config = dict(
    n_layer=15,
    d_model=64,
    n_head=2,
    n_kv_head=1,
    head_dim=32,
    d_mlp=256,
    vocab_size=1806,
    activation='swiglu',
    norm='rmsnorm',
    norm_place='pre',
    norm_eps=1e-06,
    positions='rope',
    rope_base=10000.0,
    rope_fraction=1.0,
    qk_norm=True,
    attn_scale=0.345,
    bias='all',
    tie_embeddings=False,
    parallel_block=True,
    extras=['capped logits'],
    init='uniform',
    init_std_qkv=0.0616,
    init_std_o=0.0616,
    init_std_up=0.0616,
    init_std_down=0.0,
    optimizer='muon_variant',
    lr=0.0118,
    lr_mult_down=1.5,
    beta1=0.95,
    lr_head=0.00939,
    warmup_steps=0,
    schedule='wsd',
    decay_fraction=0.917,
    decay_shape='linear',
    final_lr_fraction=0.0,
    batch_tokens=16384,
    seq_len=512,
    doc_mask=True,
    train_tokens=155200000,
    steps=9473,
    dataset='wikipedia_en',
)
Each number is 500 + 25 x the weight over its row's rms, rounded and kept within 0 to 999. Layers, rows and columns count from 0. Numbers have three digits each. The size before them is the row's rms in percent of the matrix's.

# layer 7 MLP up, 256x64, rms 0.415, rows 0-191, columns 32-63
097:518516518506476510499529485493509503483492497473529554494532488485486516495534515499500529473425
093:508513499438494525529472520437503478504492448513470477489509485472528495476510486503496492493492
106:503494512492494521512483473479485479477447514488510490516465502530442475508461486508538539472519
099:499479539556508531506492505516521465525490488494534546509477484494539479454494514521480501518536
093:518475495468494506584483492494504516516512488501507495521481461528516534546541504479496511477492
100:486487506464506526505509489509468470504480480559528469483474578516520517482493493511503496515542
091:494535517484510475538527526557523472474539493487495509506506484531515475478487519506473511514512
096:476535503473495517565519465524492493531481520498497482529505496536520525463478501549513524485523
095:499473509525486520500473493511509503461569491501501508489504494515507532494520542466494508558467
104:540504511510471505502496501541506518498521481513467491489494467486462465491536540476523506474451
100:476489512490525506511477517519539505539503515447531461494496480514484516478482458515518490540534
096:500489472527541521504497497547496500466489536503507492496501462494456456512499501502482502509457
104:472513506529434565512525524496501513473494502540509508502501465476516527490509505528488520459499
100:500485473506486508449501551511478491486523486495464529480494521478496493510544511488477524521475
102:520504453478513486486514519478523518510482527531503523519506479519512522502492508538485502508529
092:489483534466483529552501548568479487523538467458445482516516477510516511512521487490480519496475
100:486457504504492483505508497502483496556556498528487498518483459487493505479485519522525476519493
100:529524500551518503513527556493494484490489505537499529442498525480481499543487506492483511447506
103:526467482496493502452487481509530521483500465487485495466434531533483556537526525517496505465519
104:464536471542513517519469512487538505493513481472482467534489564493502499494498542509487507507520
096:483495493474494459525517509495516552535549521523515524469454471506503485539521504489511519456496
096:517511489476514514513513506483483512503498479528534522471523504482495496519493555495502458516462
100:511490515483503486479486496464526500481488553480492467474525525477524569479504490467544514467489
095:527490507520439549494571517495537532522520534529498487486489477506516473506492461499507550499491
104:480517490503530463497503478452495491502525471519495505486493468526538506542467470508460511541506
099:496510494507498531480563511481495507537501484468514482518477480486486472484508510518473520499510
095:493502502527436489466482488483489510528488513491472469463492482496466446471466483520517495482518
102:446474505513487484527459471488468481482517477498502476502503462481533526503505475520524530487506
100:539462520472484486513495529510495478514510501498448520476490532472468523542455523490496477524520
102:499501531577498472489500486506511496477493464506518502496474526470521482470516492490472497517479
102:483498460467514494502508486468469531504487492513493519493490516490528506480450485501476487470537
090:479515531485528513484507478483517492541473485493508526495513512533471525469516504549495537509518
101:525541513489542448483531445484519513463505514552491495495461450512511515510467495498488516477537
097:470514509518493502493449461547493458516509454493522509518481535502516487463493482537502517519503
111:493537547449521501499494533518526522511535544493474511485526546537505471484489490506532503487487
105:548503477482539561541511528522493453481456506519517488476484505503467487537486491485511495484487
099:464471494528503505466493509519482486498486521526504549524485556470509509540523486460466541496474
096:473497476484502498521412505506491500493496484497536503519492487515522475484499477513478508467515
108:515494473481501490472455538566507517487536489569505517471505517489508521481508505472507486501485
102:550504497492480464514522491492493490507510523533470513493528495514472502490490463509523490472487
102:492491456518525506519427486476510467467508525521529512530472499499451480492478485480508486512473
098:508462538468518532505544512522484499544522515478521507495479524526491518537495459506474501505498
105:565496517463516519487511492459543515538521488498489488503518480540483516524497515503496427534473
104:490512535505472520472519473474488495499450471495502490473495471498498471546480523514533459523468
082:501482485479475520510511488521513500510474547471530487480456516484519514523526483473477488423500
102:507491502520470580488483530461480486506482535470503490505540499467500501505487508515501500482483
087:489524531523515475534517517447504463489559464481485531469562501507490524539487495519456521525472
092:486497534492500480465460525480512533530488476514539504491497499495498488509552506463541490477534
095:482496485479495472530481500506464488502507520467485473535473471564501502509527469516472501498534
109:507510499491516521505459547527452491479500500505513496479510466488516524496516521500551487489512
097:513464538461502534472537488493501478470511485470486520501516513486497562510507527481529530491553
105:511519426508552501509566525496511494492528510520491482447514513493516493457483492480544503523516
100:527463495538540542491513529512542479492511493511529504520543500468511502488509524503500472529480
109:492458471531548540497521478485497451507467490520511484510530527508548521479489572484505470535537
091:461493486502503527460514508505478500527482478494525505545513532471514452490535507485490492545502
097:493482527481478525510478523511493501503444488465489452530510474506443512516496488506508463525455
100:450495519480504504521497517454465504486511521499476484538465493505545504508497479490491532530493
102:499538500494521463504452461485505500501477464485524497478556510450484519492491483503481500508472
096:504509477484480578519495529483462456479496519493517518539509516508477526505526500496495521460522
105:515498509462511492488518515435485515538515534556515517510514463526479500529531497508517521515480
105:527550496531489527505517490530523582483487475499497491506496521528490455502482498504491451506509
101:480528523450494513523504527489499518501535472448442518478496553473525479442506455479500514535464
090:490521432467517444550458501503482490519511473490499485497470512458521497493510504452534504482503
106:478540500466489470492512496489521520562520512470484533509493485479494508526473474548499497468482
096:487462542483520501500519522519519473480509471532542525486520462512498528494503538503441525477506
093:456446499529513448491497471497463525540505500509504501489498483471469492465487484496495497472485
094:522514506494525546482530476521533518542536443536506497481506486505453506486505529524519507528492
104:544519490494530481495532483511508465526541470512477494536455485540523502477484459517490480553490
110:520552529485475508549530478532510509516490483525467456475502520533478515497514529492461503514523
114:506461441492519497443487498478475484450504506472538539493493513488479530521509447529495503480500
093:465452500468519477477555497488473475507511472472498526529540492497501508502507535480519479523497
098:472522476471493503444494492515478504509528480515495490527514492490514496509505549456481491532500
103:495509481486465507512483470565521508475473486538513487493497488494496507479516498519466504507473
097:487479497524503483514472494465514454497511459434488505472529534522508485478486488477510485489511
089:472477470482479454498495508488581523478509482529537517523497515481505485517486554516501456499518
107:494547544494492477543509471498479551519503510544504555506497494473521519482492524514481472502510
097:509508450509539529518514485480483524493504501501504485530484504493504460513472515474450485481555
091:502495482509500490481463531500520524473484437454482536520527512520532492461473482524527487502500
105:508464504554504494486494512470526555559529497501491492485488514455478526470500502461518493485509
089:531492485497525482499499464467498478483487505510528532559505493494506487494483521547506521449490
101:500479512560447518526478510549526487476495521480500464516473512557506525574485509496496517467507
091:524485464509507492511461512497484558507455464502517459490541483491494526501483513474490487524521
100:477502518494481519500522469525500479505484517476490538486486511488551510484483529490449508495489
106:490512509538495476511498559547521507483454518452512477528479542484506511490495457546521484509522
092:485550496486502507512501511478446507490509514441485503485541482462480498452528483502445508477498
096:510466500500513489463529503496459496518474550516494537490493508491485535561515516450470472512434
104:511518491472504494474510560506489490482509455440490530505485507502500488514484518531487500520454
113:452539494492525525500486533523485503503494550530520514482511521484492506475519469513485470502538
090:433511541511490482494502498508512502479502534533497518510465506489518538475495498498549552515453
111:525494514557502500480483490535527500520493491500494491481549485518456482518514483485512514540482
097:442462532500441514539470503548526521516479531500494520497537509503511483512513509515503503528476
099:470524508491557449492505484512503475524530518524489489493480509562489488470482491476511560502518
102:493511530477450518524507498501516536474492510475491538455506474518515514531500556492496506543493
087:511481475444519518494519507521505458491496518488515515491472481504543526520515474497571529523484
101:495462498505510516480475489466498504514475553494515523492495484491497464467504523487516478512492
093:474490483480521427516514493473453484540503476545490494471507479514503499477477505482529472482504
098:476532530469496486525545496537472526504464546521470448467479502517517503504541492514533483464511
094:485462516496499510506522490482505485493502525559466486456532494521506536539490538511477496507518
098:503454461468516480473527486523561526508487541496503521437475535506473504530503474478488513464527
103:486515468478549491489483471492527544503468505478498482482492499518494542486485469533492483489518
086:488497477510488470460524498501511548520469515482540495532469452494499510510501494518512491529531
106:482554504512472498514485508480498517514497529555494502482534510497472498502499493497571455459489
103:492454501510513473547484457515504486555518472484461485464493496481508504485496512507442513539519
096:503536453534515518521507496496459546514476540505509500508514467490518487478504539489504481477514
103:492476494560470497489543524451529529526473511468502497528509523542526509521530455512504508506445
092:522479496491472555489550487492510490504489532482549539465489490503480517519460531522502527465455
097:469534517502521494499496454494483472489500494540497520474502472479524517534455492514478520480496
101:518436491488494510538509514496495503446486518442469481528531535493479525456503504527462464530517
095:500467473520523523534522466477507447507544521495507498522515470483508487497493495500531482510525
104:523513459484481448503507516485485458466479471508520455498460482502481470481468498474532448492472
093:496539495516524450498487452518481447503508516496483486516499463533484482471498466476522525544496
097:483481520501492512459500502516510496553519469534509497512497544487468560487515543491493465475514
115:498498517504452502506464502499530560502501494489511542445474562493519462481453499506501527511519
101:513542495542469508498479519546483515499495497490438495516528497511456498478504504484487460521496
099:505508493549450529501511508459503514493446481496514508500470490505539497512506477472533485473462
092:480521455506484480507446524479460501502502479454476503505511494482498497489482510498468436550453
112:508507537507514514544529502513528473505497486484510491491527440498492470505502545566481519515512
094:490494526504520462512529493493468466486517466542531504537507500491530495479474456506523446508498
099:524500480459488497518555483518471515463500537530537499522451512540493484501508516512484511504486
103:555501504520511506505495484493526514518502525500474512475492522458487457513471494512505531513468
107:550553482490482488524481520509507480467529469535514532494465517486496512540501506490493485512509
091:480478451514526508482552510519509491436488473473514521483517528542471501484507512503501488519475
099:510458471494521514498537536470490504531524467479512470542447525479495484486490498545516507501476
102:520504464553551498487496547485518488441515517501489502459521535457547472475495511521528539501504
107:558522519490518469455510560525485492503475513507501421523495523516531529539526509499498507486504
098:460513525497505481472437490540511519498488483478494480486510491494476506521506545471493472505508
105:497471466507509550476498500508521502504467516488495522469552499510556513521470508484497474512470
088:480493479469511505485472476473491500482534504506491501505523478518467516542536508477485478449463
096:464517495492522452450533533518518535520507510519495443509525478541479491528516444508499509503541
101:516518502563521489506497497527517482516471533527511482555479510497494501495476517479485506513529
106:470510472501467477500511469452506512544453507469511473530514485530513494466502508531494483528535
111:533483499498481504497463474478504509513517550513458490529483485508516512530496438539522496493539
108:529494522522519473486548496515509486486492468493477515562461459516506489516484477535486526516531
106:505489541481512526489515494547510508486476518470459487526517486548483545507520525506531511519518
100:491481539502488504522513497477482486475486515486498467482521505484523512450505567511470453489551
093:532487510526535528500480550554501495525477477512507490490474519492528534552454547465510512501518
109:489497503504488518518485461498533441469544532502529493521496507508487533499524521499497512509496
104:519542475536528495519465499502493473460473532546516480498523499503511535513496515448472460511508
096:507498530534498466497515505523503455529546487495491517481502511499549507503528473521523451507532
107:500558499504441482508502434492480481453466458500493520505536486493475489528438506502491514446489
107:463479524462445502522503505511496487535540500525522492527520515484544499520500539522489537500490
093:518558501491518507527533492528484494492522459550465495545487473515504539511465499479491459523490
099:548508505500517514509508477562499481494488442492506522507522472484508505447488507531495510465462
100:456506512554477508531483544473532521476476495498500511517491495506466497466492476488528487525512
113:477509536482494481446500513500499510444486564475516489491505511473493486518507530472442456514485
099:536500482476523500524502544549515528543435485535504512475478502497500488500530507459443499507470
108:497498500514474515551528470503496486517504492507482468530461506475498488477545528516508531522494
092:526509478479482462500496515496495504489518494504516483515505487548495543466497537518478550483494
108:471502534462537522505520488538550496504478497502505538525538480568517470485482501535516490532532
101:495517506469475457508489525510517505518507436497477497522493524505523500522466506501485488473488
106:479500439546463492525518500487484485517499488496480536525499522527498507443533492494503490523528
089:473499489458504502516520495524484505485477491469484535478499537482515490511488527453467440522482
094:479511498511510512501481481533538480473498485474452528508540527486562538482491482514508474503492
094:508458457512514516480492531482507455488510519445502502542484498536489538463492514495488529484525
103:482484503476509494509498531467437496481508472427462475535537465483543494483509486515481483522495
102:537535522521464453530504510545505448516498517472486528507501533493500515470462480490510531516460
105:455464527524499499491473478520507506486510475462494494509483470492491474437475484504486500561526
099:483513521464502513470447479482492489476468476466499463507517499497480507488497488514517496479518
089:538540508531519468538525488481517518476461468547477492463489503470481531490463487492479458512458
107:479489488506527534524533522515530479459507513521507527456554466543490514504461472525488527455448
109:516477506495544483503520471493500472514496434529470447510487466502512514488471508467457547524467
107:495520544482531505521486490508497505535487541527532497491482546470487475522455533463497524497453
104:463532509495495513533508474471505509528476479533502493454483478501497477500545468495473520493520
096:476520518511550493498503524529514521467513470492485513522541492504460482535480485471517511506484
105:513521510525512512514469503510486464509524467473509505514527566500476456531500505497475508491450
098:521539501527493483447526436500515472485486565475461505469505469482509492521465505502495468479479
101:489530465514560504500472500522526538486488475499546538480512529453498460504480517504491481472504
100:529480472525471489507522501495533545496515464482504488510518494489508469468535474520516478484487
107:516439501474511542490480525511536457504486528498529492472520520520508485547461508504543454491509
099:577503481505514506486551488501461508450470488517527499483451484528524494531499510518449487467517
091:499557439534483520496500491517463444533500440500524531508509496501492498521483495518493505493539
092:481492510518525491513508486478534518468476500541509512474484487491471484482524513528528577520468
111:543503461479503484529468493552534511464538467523489497503509500496483510476483499513465479461459
103:552454483507526459521504519475542471493504514570474528492483509512498506523496529558501470503469
106:492473496501464489519496504474544499497499546535509546505518493543507502510499544502504496529518
089:475514549509515505454522530494547492474506533482531518487502515500498528466484507510496507512452
098:492531480482473488500468527507544470501530506482483485470526508559467562512516460514502494529525
103:500485520547492499509522497521497496511501524473513491468501467437490511515499506452480506479539
097:516530514501489495531522494495483490529490483494455483517476533521497454516486486470520426533501
088:479489491464520497495508478516535510506464529515493432486450514498540498496515509514495495479521
098:464492521532513474508487503497510452502512472456539486478507453494494526529498517496525544442527
110:536531491483487456493475500483463514474481460487503478479499519483473527533511473531463472494522
092:535464535479464485482449457456473486503485483501546508505546544471491473474539476510506511510483
100:538499530485450465508503466492500471527529491541508494519466492525534496572504505522463452523470
101:499429534557515516486472507509502483489542468499477508483519525480460466484495492468488493493503
097:483520544523487529476518535478471523490494511503484534524511485499481500518491469493542472520510
101:534498477508517468478440497492491513486497524513518475471482484490491471520508547495450477477552
101:495482506523453532533536453521504551476489502515555518486482540494503532486518480491513533464490
100:526508517489512504539481467531468504461508513449549478501497484475465483476535480479488484491538
098:531506516477452468466493540496560491491499488439525512506488500468474485464470497512552524530526
105:470514543483485532467515501505505508522468492493469525472510501459480514468506480487501511490464
109:469495530523501495531491480533505524470536531488494507480505519496480489483551495499514491503532